{
  "n_layer": 10,
  "d_model": 256,
  "n_head": 8,
  "n_kv_head": 8,
  "head_dim": 32,
  "d_mlp": 704,
  "vocab_size": 8192,
  "activation": "swiglu",
  "norm": "rmsnorm",
  "norm_place": "pre",
  "norm_eps": 1e-05,
  "positions": "rope",
  "rope_base": 1000000.0,
  "rope_fraction": 1.0,
  "qk_norm": true,
  "attn_scale": 0.198,
  "bias": "none",
  "tie_embeddings": false,
  "parallel_block": false,
  "init": "trunc",
  "init_std_qkv": 0.0407,
  "init_std_o": 0.0506,
  "init_std_up": 0.0583,
  "init_std_down": 0.0583,
  "optimizer": "muon_hyperball",
  "lr": 0.0149,
  "lr_mult_o": 0.815,
  "beta1": 0.95,
  "lr_head": 0.00976,
  "grad_clip": 0.5,
  "warmup_steps": 0,
  "schedule": "wsd",
  "decay_fraction": 1.0,
  "decay_shape": "pow",
  "final_lr_fraction": 0.0,
  "batch_tokens": 65536,
  "seq_len": 512,
  "doc_mask": true,
  "train_tokens": 442400000,
  "steps": 6751,
  "dataset": "wikipedia_en"
}
Each number is 500 + 25 x the weight over its row's rms, rounded and kept within 0 to 999. Layers, rows and columns count from 0. Numbers have three digits each. The size before them is the row's rms in percent of the matrix's.

# layer 4 MLP down (transposed), 704x256, rms 0.0583, rows 358-394, columns 0-127
091:515516496502484533477484514499549487536540515484454523472482484506503524487486494477456531541532468471498489467530471506486509496508500512464495511521460534498465491488549537487510546468510519559511464491496480478535480521541512489512492461478502508519522488498521510530447506547500477451486486502524486465489531480507524462512497443517475538518542480506529487529523500504523460499524
096:549493533492474572531480498517520482481512529485490480557516524524497500491576473518523484511487502520490481520491518495497470481507495540475553502462531538468486572448473513493468527504535483511560476495489520497481508515446486502458520518522496486471488468497512508497501507529483514491469488466513534525481508487480498470491506566497482510506516506464485536475503480486549477489525
111:502488512526491514508471471423533513507489493502511529491495483497528494492497529544495514505510494524481453533523455508490527513523522479514494511439492490482474495458509485500476522484455480505434507489480510529486483472530485468525523493503518470502496495495488501490515483529476506491550516498510512546546499537492498446493508510510465510503514491469526523452521532512520503483527
092:453474530446511495490443518497508506536488471488539433508478500488502503517532464535494459520464505526505492493481534489504527474565514535510567505505454537495490514515478521463533460526506510518492506507473487464517469479513483493439543480472511464548489495468511505519526463471511515471509522526472493499548486491520517498511506494513524524491490509510516502489517479507502519503489
100:503518522508515542480486491476476495550518497517496493568514469512491446453520527494510506491492548511491464531495497466499500477487495514530485470496513554504540524477490510490492509501508447553530513549525529503453478485501516520536492484449510514512448475448516486488434490491494507488494476502503500545512510503467510490502489480513517494482488495495511470480535507507495504536545
112:507582504488499575504452509510516528481510520494476506503485510548484515461462517521490523493508492521499480491499485558489497463486485507498547529485468476518483523476524498515493469499471520476494485549540521472480471485513499504521506521510473517515499511514497470562519484494497548435461466483482499529492481516511483462528483482510491517514542484551512498463500486471499543521514
087:496479463521532461495459490484514544510520513529489468485525531465479463481480485502548498482498520499575496517463521512526489524483482519506481502513507513533499477491484489527530493490515460465474462531474500443488519516447497524446555475469486544511472517463442497533505510508484512484575502516514496496473489507458469459504543497518467485484507507486495455510477497589478478490467
094:510485497511517502595529510495483493484505540508515541488489511515518532480470528500466474504478488529467481497483470470510467529490500499514523504505488489500520478464507483538487480458512512516479510500503468511529504485470498487468486555485474475543518492506456514511497481508509484492504492497489486495490489488482472514541514512520468497520461562504454494494514534510473524483557
105:510478470501484492517509525517504468518452526467524507517498519553524502464528492508544498511484487461522525510500494506504516470522517485527459515514521483508549487489510486513499494505519489508529482508528488492522506539474467521538477483495495488498502504501514447473544501508533490535516478501513493477463476479545510531522474473477487449481513500509500546516485485519451531502466
097:541464543521505486482471478497475460490505518472488450514517478523490522530503485455481497478457492514512518526488481532508531491549499512459489495499527520460482498508534534539475460501463541511532485496420489519494492521490487524541500526493481494498496501428476473503540496497531461474505527530483516468456502482473480528481463509521515441499474553488469502500522442490498477519505
089:500449513513503520487498505453467529540528526479510491457470475475532452482508427489521532467473487495528528508484555537480537484538540502466541492495495536484501476502498519466471512510516503495458490492499522468516493511523501442539509456515531514510519443437510492542508469536495507481506500495458498477508518547490499500525464534511485556509505498572497514531497481473489495467516
099:464526514500444444500503480522486482501509494522468503494516498452475493510469506525549427470474462471466509506487529454498474513511475476504493457507498495514520518502486515479537472486534517490449533472531480495505504463461484497484517482475481538465496539487479506499502469491497463506487504486529497506497505473488537519494476502508556530517491498515499483512469467495525539483467
089:516516489532444491501511487483490553486483473493514472519514528526515512504523520480504513516535526477518495493516551499514550481483507508486498525517448465515528494489488492569515537454513512498523494526496458514505520486477504479510476491472490500507521496493468456502472500492504491488540427516504484479481485536492467457517516460504490510525481529584543452498479501511473484483522
090:487490480469441465469508503484487524466529515476475515466498532480497469527488502540515483516480551512493482500537544508468535520497505540463564560526497526491475501508526537489467502489478510531507503498501507493461532490515475477509440486504505488493551488486517505499496506527502488510476496473519526512524493497532518516517485512460492470544535520502503544485497505546515531479483
096:465536470500531546497536535483504527504564474521520491488532501497485489474535516494476535491532519461509439470541534534521514465496523480456506472482503465536488537519438523505523437508482474495520525453510462527483499490523478497506485497484497486510521484470499506521485505520479521527505495507551472511534535505505509490503482476532479478493528497493492495499497486492476563529525
141:462495517485560491489508450501515506497528492496523525499487479538517552474478544480508464485486508490512531502522485483488521467469522518498500525448465506484503546516493514514490500521505541531495507480523480476502499466485491497485474508496544474547529504505499485500497495504494472500517513518478512497511488488547506531519480491501485527442512504520501503496493488499500508468522
104:548490444502483498527493563499502464482477513522509489491484514514508505529507475518461515561529501534515499449512519519494472496486501497467508500519537522514508433502469504519511494501517491491474490502475514486492484517529496498502514490475459498463445500513491504513480490496501520478497494483512470495470504505534494477497516473505498458540489479464485492501519499468501507516503
108:530454531498472482481524500471484500459468521486469511545486510491484498520538521524549519476498511493485525516469490504508473548518501525522490476505491482490486487500529513492522490491523551546446553466497485480483486520517492493473493535511531482446530534493534548485526506526482495487498470502489503510485442512522493498459498511524460481503484510470465512466486471495503482491481
105:480476527536536453454498499502524479511505508463488463523461507467449531511466482499501464507489504513490501512463522505481506501513509483479515537471470512489496498459523519491496506511509505481511503483530494501535515520496496445509515524481502448494492485539555453462507495507513477505516518505495504535502493479530525504509488511519506496474504486499478473528487533497471455506468
091:513478493475541506526505517486487507538484474552489476483489521479482478501531514494535497467485503487494460472539539475496487508510515468494510566509489444471502495469532496515533495523485528479517504512496516496473509500529516502438454493454490516548484501470542462499518462540469514481515482535543501494496475492469513482532474490495525504478503469525510498534457498527483513493534
094:469501560480464472504460506500480533499505485500428522487495488516518505525463541496505535526482479481533476544498473449545511476544534486503448506474448509465523551517487542505477505511489524527512528525480486496504434517513476501442545528506508470471510495480498471477532520505523508509470505526471509511487526510545442489549501485497496519469518496439495513509541513493514496527499
098:509511502518495463515482516522480493499495479511538483505493489489461450515457514522505499465521483510540482457518521487544554509502491516467502539518514492524485466452433511487531494480468477480512514512494493476497485489518486468489508509529487549496508491462466480487474459514465465496550530586520498516505478490484537519505556482508517498492523512485514518540458496482498482515468
094:520554441486504508469516542540501464468540522485515523518471539488492541499531473495544539466539516495481484509531500508472524486472513478502501457499514496520494487454486475478492484527514472471536559512514485493494533483502542481534523459471543468521511489509474450535497494487516528525481521504461521497492531542516507460500552496529500462484523510505512546478469527477496523512498
098:504526473501483526480507512512453478545509535539510493518493509489484522488532482467549476487479542505540512461505521483500503513513529508492523515507542501538502497523486477485489467469534474481487534480510522459484474477490491482530528481517504463499503472520524474499506525512497473543522497501456467486515519495543475451485539495482485460467508482510491528488519542522507552524517
102:486523548458506515483476529472499496486516522519488502493532491465471476511489535516509521468530481496521522482515526492517471511527494549538529506530521498495449471540509589484488451499472514493511550482486508505529509454464520513492476535518475512499497504464504494534487502516485531458506495475515528502488501475506499503488485511492478475510513502502501508562536454483500496505500
092:532497543537480517477523502512499521514506471472509464558479424553529471525514524471468509530486511515571513533473498482492509518515505503489467500551470502509503500508502498514557486489531509498456475500512498506502496502474522505497527499480489440516508487495499521500484514512508551485436509518493483456515434513535507492495462490433517530473505476481499518479549451519471525534532
117:448535536503518496501528469507516504507514472518506483494518525501497528504500549472541516522486543514475504502461545521529503456491492497494515458471516459470499551448506469514459503525513484505511514512500502465528477506502524490528508516490533528550502524544461543478492495489477556502516465499506544472491490468482532506475528513530478502498525512518516469464479533482495504498504
104:519472545504462494460499502465474514559492512505446493520507506511497471495484517486512493513523474495463554482489537486515522499538518489497494474494468495485514492470529542518533448539502515497497546519516522467478483471510522536518479507510500511524495469490540461557558471539465540489533534533504468529447489503552486535556503510516543474518496516503468529529514513512516506496496
103:510481507475453500435541536470509515527535531512508508468573518474490532470466542479489509549441522501498522488507495526514503502518552508484510496503527536525467523433504551484494485569528482531513521496527519506440468517503502518479511476519498483528494500485526490507493517516497520512507503487513487495485464494546485525464488502466476495525491497502469518503480491506479558485516
099:503498500533495483475532519510483480526464538517463504461503479464511504514479550466490502498486534499503504442510515493482437501491541455493506494452469507477494465491495462502451489504534485495498487486525509446498501497510484495518508541513496484449484541489484510512471442497519491447485535475487511471508522508511482517504514561490495461484542480489495503472497511504537494476489
095:518492511502496492521503482491479516504462498490453516471474510498491541471516524471498477502496498523479509530481487516496532478524514507501494567487530471511508528514524495471545497524525477521478499494517475492469492515531498533458477541519501494450500570484459494561525496476493490505518477506498486549472477459491480561506493491454514526491463478513519544531500461497511490502465
095:472485530523479481503514541521488496535493457502469484515553494541496510519496504514456488488463520493528493479485457497524492478506479510457513535520482526467457481492544452531468517522541489478520499497437513444519483487495491486481498532490482518518494527520525494530515484467504541492536441485508484465494480473495503540444513508494479496504501448517545511508496527501486495464482
096:511547488477472517510467525521476496518473471503489520515452463520505464508529467537455538493526518510497515480515555483442533527513479505501498490529457455492483492466526490526511478475550551512520470526490528540495489489471532430537486525479498506485515526467525521504504517492510498499500563498528477513502464482485497486494522486487535440506472499528502513486467547542509511510474
102:558504570503488494510495501457501518511537513512532510496472478548503539494470518477496480539500476479498477505534525526498493449527507482503528460518510460530496473520553520488511492518495551484481477503511486541494486516444501514456519486518513472532464526525516504501489517520511476492497508508515498445483443468498509522518501512485503554483535490499506501542496505489508522506511
122:483560494502496488518506512513486501498486481481489440525497496485494521507521500518503486510510510473493458506490491516506475537501509497502455589529493541549474480495493500478482517521482481476467526523507490431476499505490521474497457469537523477497538486503506502499465480454488507509516487509479482519514566472494506491481492490525479482502480477500479508495478483552509500540518
066:493525514471541506531519504503518490496533497484502464545517501467481515496470464505535457525510508505506475460511532468485472457509487458469558478560476456523489476514467504510478467560459532490475491491491492526509521509488509508487500511486487532487521501515497487505495525485457482480497443477548492492481494458508509472499522499476480494508453429513504518536476509516496489471509
094:482469502451545506510531553503447486504486493519523501465498496537549471502513476516469505505522497517526505486475543479491504519475517519529454480498497514516479503475521511475491466506479503501462535497557485543517487504522512435468520523482488452514469466502520464486504514513520476528487539523485515545503503485517516467497503501524523482537509531474528532525544461493516504512497
# layer 4 MLP gate, 704x256, rms 0.0581, rows 359-394, columns 0-127
100:475504513488524500461490477497454508484525449501508511472514479541501520538455494479538468482503485459533469522462492521484498523495509517519512525529513474507512506488486516490497494483533464441504481496516505494497498506477504495495498480446477498502506476492583525521498509505493516527489509484468496461501486510465538448527487492508509486466462486512517505533482541519476467544535
103:472475504469519509526487530502532489496512543460549504509531476486528493533537497491494515506523467462487508488523484526472496537481483510484495521541493477505495488522539490478496512533529465501481479536500527484496524540526519512456491489496495476484474518487487467495539515486437472488495501532518511504443476482511463469505511494507542501496493494518517483521465493528513489536477
091:504470485526548512514499511505455532506527530510501554542504507469512477495538519529506474487492484529550462459490511467490524494499520484486526568506496522498433472533504508499506501527525513498486507498560518515516460529503510492510530508505468508521502483489503506471537460493504521548550516541494474513485469528515501544494518490524519524530487538503487504500488517489540472508537
101:457551484474520505494538504512476476521497472464549481515513448448509465497456513496507510503501527512506508512527466503522471530464538505493492483503505487496517521507514487473506485494501470513497529492579531481540488486504528524441504493500489468481516509467472503517534488529499540499454532487515501517493515500490532473503489510530521504494471539452497487483510519561474519508533
106:457504496501484468496496507508536493511529506471485478525464495498456461492500504483491508456509493480470546480488534478502501455492506532488471500482458553494522495483508484512484514530456464457469518539493547488509498484538531478530482472466468519437478509481475491529522466522485458481488484515483453519447491493561515496496513505504531484533523521526495441511500536512491518524519
092:482461460505530495505474442494518504487525547534477460508567542502521482470476530498528545517486475489529485481476519532476481551500494502491517462504501517496516479491467491533501494510491446456440470492477509481517522487475485485482503482511505526494481523480488496506523515474481494497549496518493499508485526508531477441483500517511517516492484504516484466492492475541524453531496
099:523518453544508484500470519494476481513477490537489485474467486501552474500533512543463484483483499484512520521487487502489437471502526493446447498528463516521508519531511474505513524507501485524506458511516466470493546514506498494494466464529509496506515512503542529499461534499495495517490557548518446481483521523509491498515483479520474522521546459515485486484503523470475517512479
111:459506493479481539509507484458490482495531535552528508507462493488518472487547503525524486501514486490471505502541518499487518485477512509505508458526502474494544511527465496502499478511528488536502508484497521491527528503496479505540485494465522512538508449506477537465523486527510490499517455499524528546495519503539511501448497519479508508518515443501494468563488509485500459501506
105:464511502495474493515531571503530559508516498506537504495492476493546477513497482497493502507526493480466487541516509488483511494467474483532500498503479455488515470510511471476529530528528501511454535479547529498484491551497555500468518505488494477516505522553527517495465540540488562513470506478490476514529457506527506474502542476478486514500492451492518483512496549532497513459496
098:509512493469511479536500520516536486486517467516526527552524507477504558505528528473519497496500520528507499504487509497507479499472492485518491526485490474550473507518467496516502495498471515512526468486452510476468525494454491543502531517483503491541470499521467458461527558464510492525483525521551526555496463501514463480480531520448518476494491492455516478497498519498540519497473
103:509518469520519512522492442456488484471495496472497515563487505520510476533501524503542525481460500548486509506510490485497499506532496454467492482515510515516466527479526477486517455515507481535504464492534509483521467542479495510553512473488508523473552511483506513481501523480469516490491509472502468482488518532508500552501484493494496466501489499504521512497522485496505491521501
093:513481485516480483528513509477491481527526498491508498519499468465495515495472517523459531509554489512479460524492511503462493505511517470546510482537469460510519491491497493522483507482511489464554558523536505473489519482478469503509472506475503534489542509515486477523548478513532487519545494498508535521524506536460493486532525542518535538484514507575514470499505508519500502530520
094:512492492482471505511467467492466508518499517517479504482517498487473420525500508508544521490502527536530479485507561517491492478491532529500528514512498498527493498511476529472485494522497446519510505492519517542488486473468480462497473507512474504483524510502524505453472478516513505488483487473517535532534478514435529499494535495477537547528541500483512478476510521517484566512481
084:530502490501502494531471478480521497474507459529491496470499516534491506502548444477508493517537512476507487509508499542475443533462512493552486509518513516476483541494536536511508501493468530482454534555487460519468494485502510498498495460479483533526492560552514495503439529516496498481514499488560495519507506466507481461535483466492500504546570457498543496475472515455534481518456
104:510533482478477514502533523510499510490473504511496479504500552519455449513503463469486515508515491498521495496475514501532463482536501499505496444529519506520457489514497473445530500505497493466460504528476478529497506508537550479505510506516443537449513475528527522521476444481525477497489486503541479503524511511431484467483517513514467504517490475482508499511530532518527495496473
094:517523475485471494515534532506509464501490512492496503502526534503485549536492484486444535530503470486515510503495520504507494509510515510499500468562550481524497480454486487480525491519479523459466518487463495521518480520533478533475545515511504513478442479492532497525490506492508548487514477465537481507474471498522488461472508466462450483530478507442480553476505490488498535493499
105:494479446502497448505475507468533462503527514472486502489486529523501470474496463564478478518535477534497499521543485507486502514501561492466472512516498488481527478483513538514522508478471510526476457533497497514518480422537520504508506485522459489523508481472464492508502508514484489515514519491522477541525466506504503513476506470495449551568495477494466498534493485523531501509496
102:436502472494500526516478524505495467496521533488493504527522519513492456537505520485475524493488497528498494496506474513459485487479521512505515499531506507538488502497496513477479495506524462472541485509533508521515525531492486488498500494519514504468511526536501520535548523532520487504510519424507508461450488505442481508524494480502519550556497519523494518471513517489491482530472
101:491544505538485481476497500516483487485493528480511538533529488543514479505467548498471491507547507483472509564487469539539544511471490494515494465494471547547508515503519464486462476475530507510484497490504496491539501460486520552560554521525529481461543493526473540500491537494508490526475513486493506520514523465555493543525498526521475513522517515467463496501529498482516475508511
109:496486474475504513473499528452493525515475530475567503505496505512543496515470499517475491494524498515533547502477474443485507552485502511470477529527506474472541525528538478523514518523495509516503488530487496501482485505511547491507520499505455451511528451515501498485493482528495474531535523503512482521487498478501570511479523517498507527489505476482488483494475466521466540498501
098:521487525475481470483500452484463528531468528481487467492536487520476501498555470528505490488481510477487465522530481484561510491501463501482437509516514530524536522516482492461497488480525491525502527490531473514524465519510510465535469494512470476545530507451445505489478468477506529521517501521541529522464482498457525530474476463531491496511538491457498507510515479468466515451509
109:537544477502510485530520496530467493533521466513519443463487490490481543506494480509519493503515520502486500515521510449491536527495491481490500466519495492516492528493493496478507493544547484483482505474512437489477487478502538498500535502490503500558460501533507438508512528530531465535519503543492530489490554512568498483478465510553521490520483466498491485458448484501520457516494
116:527533522516500464479484526543489483517529486480512499464538502516464504486497508523513488509467502522540572503485527454536474518532497504519540562520566483519485516529491501535491503533434452507474499484557484486498464528546549495523496532512498493503492464480468461481511529477509514495475476496525501514491506498497540503504511538501498485512485511507501466521494458518537493535514
094:517531504480553467539475486522487522462464483469518506459513503458532488511484503510483462514509507509488501510527538522549530515516476460490498518444520512514504477502518471494521515482575520495513504501486466483517501505489434518559472511512505531529499460481520492476497476491513500548482542517535517486523508499504508474528494457511505537540506492505493504455449503495478499431491
094:482516460488508498547492509522486513502487504503491555483535543535450494504464519489529458500528469494515524498494520531473548488503522502530496484509515496480489483500437523519496496545529513522523495533509491475466463506513481490470509471491506551460523483474549485517535518543485527494548472513491563554508486449489491510535537539524529495501489506488478446503501520497530479500474
117:503486524509546540532475476466497550486469499510522477521506515498458478520511499491494538494511487458533505512492533514499510531487496465496475478532517529518468481532477527521482526513528457527494514518541467531489515502462468483490526505527511514529513486479478450547510525510498461496529521462516496523495488522491493493519504487478481488514478575484518514475511521524492439502508
115:513537486515476522535523474543483493448511477487523531515493455464462468506492500482470490477480536460485451495511465520505504495463470489514501556493522513490518506501552462491466545513548486512480508488524479541515483514499495490536493487536490524461502540491514520456455541498522488460515467477484523501486493509437482471466496509467500538463492483542524473498497497515528487503487
109:501489481506535504511436498519498457455482482514552503523505471486498540488488498508504485462525503450479516477539460506468516506500513494496522502512507468530519461468493479509483506479519472540500470497518513484482493534516517447495529505438558501499481510502514542488500518511499461469481539530473512511501467499433504482545493506518490486479467495505452481431517458457543472531530
094:472524483474507509497496496546503510494519491513497514484515473489502536452508471511490481517466455494486502495562521518505549501491511434418488476536500499539533549509557526537488509531511502486486484514514515502526498507484529475495501518491465506537504492475529517459508528485513498522550519534495494467469481518509500447499469536546528516506501504470510544518449520487473488483513
077:511494502513521513541486521503490513507482500490528509521479489501494520513449485544498501499491501500506527518507486537499457493527488546467515454499524506486510502473532490512511493481517442489502489509463523478523490469467512495517471509460455486480499494538487495497506464514475513483476540483487506552526496505539517460490501537513454485516517477484480477531467468545510505489522
103:505495492489521522501502475475535478497513516509515505478431505462523492475508513460494513532484452499489502499530525520458488503490543489536474464481534467543516502506469534503521471492464520531446513485531483493512490516519481504511470514514527484455510475472457520534472492506512449493508523518472469569474534542512492479543482515494496464491523538507480474491556496487515523519497
115:524551466483455507505486521486467516498513462496501544505470467533523491533505494507455551484499514483476520524530546489440512515526470493488489500539455477471496512474523471526495461491518522505490480504483528544541469471465519462509494536480494495485501505532510521478488532478507520505492551515511476512473475500499515481462558482483533470456469513531487523488480499522501517529466
108:534497513485496487476515495483502524474505480497488513492481495544446471474495493518496478503457517477500440487513531504476516475525529498558490488507537478525518498518504519505474449479498534491443499500491506529515530448494531496511481531490468511509492518470552525509429540533514497473533485522500552505466540467482520517554484528478476462539478507506495520514513471497466508526500
104:522533515528460494506478526471537475512504496518558513493471541484495489473498489497499498507524529491479539530528533483482511525540513471512517506473485483544478499524476490488540541524517525498481511573455526512483496489494514469489490464486493501485490509483514523483452517473492481501481523481512500494495521449529524490443500459522484526470517517501475496514483490504503478495494
060:523542505474490494507491501484509494469522536478468485522485485469476499486496451522509505513504506546520488519485550478487472475503485451495492498549478474480551474533482502519514476485469532490480513509503491503491521456499502488497437511495514492508498512500514452480481514477501463526504485453515499481476489483506506479470489511464468519492486408494493516508493523528529448493476
090:526507440520516478457511487461521542477528567506521507497487481520519491439538479504484514465488520498505493485500532494494476511474492469482508513479464489488502534511535517509510529450517500515520487491493538494501492476498549449472517528498505467496479487511508496501481516502499508458496525503537451513468516536493484472453531510515477465505512529486481506514522531504502491542504
# layer 4 MLP up, 704x256, rms 0.0582, rows 359-394, columns 0-127
098:527503565494524503494499514506450482503534526530478477512518478509506522507497499515540475530497466498464476513500457510517521517523496463517533527495536497501490489528529503480496509500526476467516478479552511493475523507463506534504542436473512472541548486485510524474467512515523468519496443547465485462490522472468533482522450501515508492470479505479505466547487505524479479504479
104:464487496507497530512470439472520504501527546509501518484528482523533488528548520523476482502509487481478488486494502518527530522482510470470540473461481504468499490470531518508506557493538453524439502504488542502456506466526470499505495488476511473506473528502498516474517500527525463473541516518521522520514508520498518511559486480528480548521499509488551507486496527503471544509482
092:506547470514455502490498507515495506466458500498507497500543505475490518486468480500522505519509489493497502486526513494506521493499510532474504487511489483473461512489497497509488493481475515506522499477499512494463488513492505527451467546496509530487514518550506504511520508501482512488499448546504524456529467512482503507469478547489495477531483495504527500500493510494479462534517
107:459529515523515496469523476533480462536512563520523520556509476519476483490495495493509504481477510513508522486503490484521520478521486483489527497510517533518556518459521514494479501518507468513487486529503524489523534475490493489493483518446498515536531518462489495471493537521481503467516475471515509518504543480478530506473540457522513513449527494494526479531505507529482476491487
109:504577466502521525488501483523533487518491517507476497522512493518493501500449492496495499474502517471490528497514503512496512511503476458469555519438499487496484510498525523470526495511511493476552473520510506450486451476520513521518528522514471548531511519479490488505546469494502498464473483520502472479494450520517489504558483499515491549478530491546504494460468449509491549504507
079:471472485503501488480511458479486523515500507509516516486495509534522515518499455493551539481516496488470481513501496509507481530492454476495493488509528502560502484485471490488489474488504460467476524482467569465510463530516461483495478508490482510465506503473466549534491528487516580471499497494546519508466522520491524466517528494485496498494530511511537505533482522516493525524498
096:502480481499528494550470513508476470512541476511535497479487495512488495484492484529501497508491494572450469505484480476505474534511496513450510498505437456486541484489529477556488439450524442527475463496504496492480526497511445496454520512524489515502527536507475544477498449537503482528502539521551452515495545496477465519514485506517498491516479505495491471481504515501456556503494
095:476529487517484492466493508548504517480486484453516490530488518508520504501501513522532489499481434482503490499480521473482513463565504454474491505472486491506507526489505543523495481551502501491525477511531499559523482487548514542522462484536521517507531510474504479488499529545580525499520496500476490509486522536505487503486535475494477475479504505529522497495501541479460494439499
086:536500528503509520512482462529514511496491480500532491501512462509482517509479479460489512489463476478526486504534491516485560478465475507509526488458497527461482503505538525445508473506513493512507554528474542547485515533464498495493479502527507494498470509514504529512492530479533498492523493522416470484523535496526511507496474483510483508503478513487522496509503488513461493518505
086:495504536527503473464497504544528527521507511495469508489472474521495506522542521467502478490510479509529481476488503513496506529457486517491500490482509530535506506509525482493490474483475464545567489486501471517495480525480501524493459478498496500486477487543460434505499507482461499497519482527498508517520526496464480500502475546512486501488457470483523533552506504468451510516489
101:491499522557543574483512505483495463537445513492526536510483461509497515531493497522492506554541494505475488495519526486509497496481500490501494503541503552515521458507492492487512516487510546512505475539487487505457485505507514531478471546509547524483478521493517483498465512530523533479479477553489513497481471530477504464496506519501494497495456536488520487517507535516501492456502
089:483483518501464496512472502511517470495498442531503431502525498545477496510492463487450523503534506488456530478527481504530474509504525526498396472497499480492482486486494461471540506534518477482491477484486485485508423471541513502514495547500505480498445503550527488491499492536498510477545487468495485515513478509496529481512483516549456463538507512495515550471511532496485525504528
089:494477500493541520504483490473525470463517514523507520468491526467497501506460538506516480494517512499477470488500458494510492526488515545518481504512559488513518471475516488485504507506498507467513504455527447524498435539452496456548527488477485520495445493530537507508511468503486539480456486464480535487507483475489506502482461517468477464522530569554471491500528466502443512499540
098:474517437488518512544515499505516505481536467503553534485500448462464485493527545508478521493478519468514478454503489496519488426500517492469494471462497500504506574481470529479518459514491505473522507507460479510492514500550441496512470514474506503504494470437516477475469492469474504514523490534520472546503486479485516493478478477512518503484537506504491478515456500444497551510484
128:475477512471530499496485468499476510532494486470514488498468464539520550454475527506517481462498517493517537514530477493481535479487526518491443550479456490489512536511480490510464506494492494531525503495515499456518516479495506504492463483475534455541546492487505492499505482518491484516502517517480494470488489477527504534493492516529478527462507511520516502527492524510515538466528
105:533500457483507508539482539503521462521485503476508507534508515475509497509505453486463522507513508495495481480471488492482491516513514496484497478517533531510518442481505498447542517503485528489495535480500523512532498481483518481492539502505461555457506499473515505537453477478500510451545481514523499492503511495497499462484473483528485470524475487477498583508503480455545548511522
116:499432497524521473470526494495494499489473489497455479514520496489512500500505490543517517523489517485496532511518523503497481560531480525523525517493454499515507478544469501485500520466495500511461499489499512486472500489534504509476505476507493488493483513487524487479544475534483474488504459513465486512511467551537466504452489506555485473494457490444478515430465482507526468452497
102:505494488500538527515496510541502513535569550482488509529504492518522502491532478496515463507496527524478459487460504486498504499466507475519543517516487565521453508478555532477533499495502485470501515503506519500486533479465505492485517519553547457522523480497491483452481525494494480520523520514470578494493514511515514484471497478516564495480470530509495487494533450496463480467523
087:490562516523478515442518503490479507499490531512520420558501480504491506493470500463464483495513495523464495518481502494493505517517534525454476478512490482527504480514499498484540504474475445521520518484528461500494478477491517525497471467546513463479534504469479483549572474486503552503490520470484508524549494489511492503505490502531529464504497542460496489488532461502492529458551
099:500530530468507520528485472511468509521519550478495453509494557504502508497521502482501492499461537535470521553465501500510551506509466497493478523503481534550499427563515538500497540462484519501496481514501507487506531512501536520515490491488510498504533520492446504493485479495494493523564485463487484518466466464505543471497508519510513489493469465502439472528492510494504504558483
109:489492501495516465523494520503547471501514499513521539489474516481504462492479512523458518483497532516555519464508484484499498515526507488440517497530505482492465471484455503509568497490518546481545467533505453473525488467510478487502506521481494514517463506512497476516462480533494472502536506558504485458498473534544506532533541538506504522520466506493517512557516496482570491505503
095:531474522527486472484470475512490516500503549487503518479516517488431499485507505523500504532486521498485470463525484499503520501529499500499486515539538513533507509480484493496511527506508501479524458524542503539477518515515478506478543468462493529492504460514484507518511530493490528495525485572496470499483487493504506535492496527498483475496516524463495548489490509499501474491486
097:476513493531502509499481524525446507450499510530531482520527462523536482487527488532455512536510486463509513483514510519467511536504452480497495459560507559468524486500518507454466519511520487503545467492528489468516491489530491494513535525443519492498482467504533487451502451494519549510507521539486494518499488480493528531504475496516476565505455527476461512492476499514519474490467
106:517493527496514483476511544482497452489456509504548458458548484478504518524504524488485561526500477508533494498500522528528505501484450521505576513498517522464458493511523541487479461500517476436498525506478493508464509470500503469468453547513534493543510488496502496535483535496505461483517500518520532533502498505553546478482480511492504482514551473480530494501482510524477497503511
091:536519539443513497515478533466492542465516497521510558463543432463475504513452478514524534525473520485514440462515520489513519519500447517516510561512509488492477480517490518496505515481498506530524459499517508496524514461526529514465501486524498568483485513508510510497485491477481509492552467473491533494481485511451499471544475528533489523501479535490547514522460538509472526495502
122:507521537490523513512519434471498513520488456523519504488480522510522525489489524509496490525491503470542475492479514495483543488500492526540497508488457449485472500493486534540485533526493468525485517514535499478514488537511514499485507509505530514512507506487540474505496483484518550512508488521483498506512492494456500473483554509485471506498475559462478521519493520492486466530498
104:495529511502539512485500508474467506477507474509464478498521511481490442485515483540505507448502531494495539487515479511524526476505538468505501458472478531505492512509542547472483484538521499504458543488513490546502463521490506481562470478515517490513465548497552527498524468470519524465508559489486498525476513512501530509499445485499547482484499540503524551506527496468531458482465
108:531513500480478547468524537453507510528500504541545485472531484518514469477513461479510474546473491510524518503520494505504497480495543473467505509512541517513491487468472508481465511541488505540462521520507458547499505511462511521549481470505491510555531479439516524545519534515504512493529453480494507483458509483506548482472518474502486510538550505518463533517496489520466525434503
096:506523488517477479513512472485503520500507481501475517494483483522446460476542522533476483470509531521528488445512539474505441545523497478501474504523504528512463530511534479535534505532492481475502509536535450492516493474490532456511480533500537487492513517490491498454472504491500508442522529468457486503523486527482474525490504521499510496448550514513487490498517518496503511472487
092:500510512495533527516491482487490502521480525482490516482507483508506498489522536526493479507471491531488545503485490536497500471505487526478489560517519475520489486486511518507549478532520458500458495516530473488474494508490502546464485518509434528478482528476452511541528471504478517512538446440476468544487499480511487541476489465469530520519473479483489531549512453515476508513465
084:440488507455528518470490507521523489497511509502535500505477525487476496505529507467523508501517480529494510509516465505516560497497525465512500493522491524504539468487502533487512481480464526457494531507558520479529450515526504457542508509483530534487502483449483494541500493493530508511479481476481521524511495458487482546435543477508508524511538510469454497561481462505488527537504
101:481470486487503486513503496495515501495491522453493498537518534465531523468492515497548483523494471483488521482502475512500480497500503519459495539466504515497538511536471526480506536513464468496479509476482497470508490520536499530472500443522463484521476533517492481497548475489484511544512480490485510516464485505521481531452467522517464565524505502500523500520491475454470445487524
099:497505542483481475502482526476466473491516503517518535515515480479515517515530473538525521517487451508530543537507524497434526469469484464495592529540502502535513483507488505506519507501449503512478553435507516484458533467491466460476523522511490506523522478495481491487483472480521474477483482486536431481514511448489455515445535483528511520501484454493497465508485529475550494481497
121:520530501486486515544501476531474472481470492508511489509466459480498502471497517510507517497493495504456505522504482497521496525458550473478466481492489529500436480530521510511498503534485520486492529516495534512535500483475522488546527468523513518485505500495492479543422481465461535474524488490510510515483501481506531501518455505546532520491463453485497494462488458536500536521514
060:485509489474527486530506509517462467490501502485530466499542492497519528514451489476563459545495527520504475456531493469505483497511486475470532522518494457494473500488497501524473493535464503464481477491504496549573498500509497490511536495482483477508500471525528465475520508492510481447482458492533504515483518482492495487540512479498497478527485481507467510513488489511500513467529
092:530469544495569477500536525483519457478513488494511528466543499536494493442485513543499499483513504510508552526511552471508525492500496511510471490538530536536481529471526508525502482512495493511487513496497489523497528468526516456488505511502499459523516469459526511464486481541485473478478482518507474539471502491499512496484459488502491480507478507487494510532496512499527509524506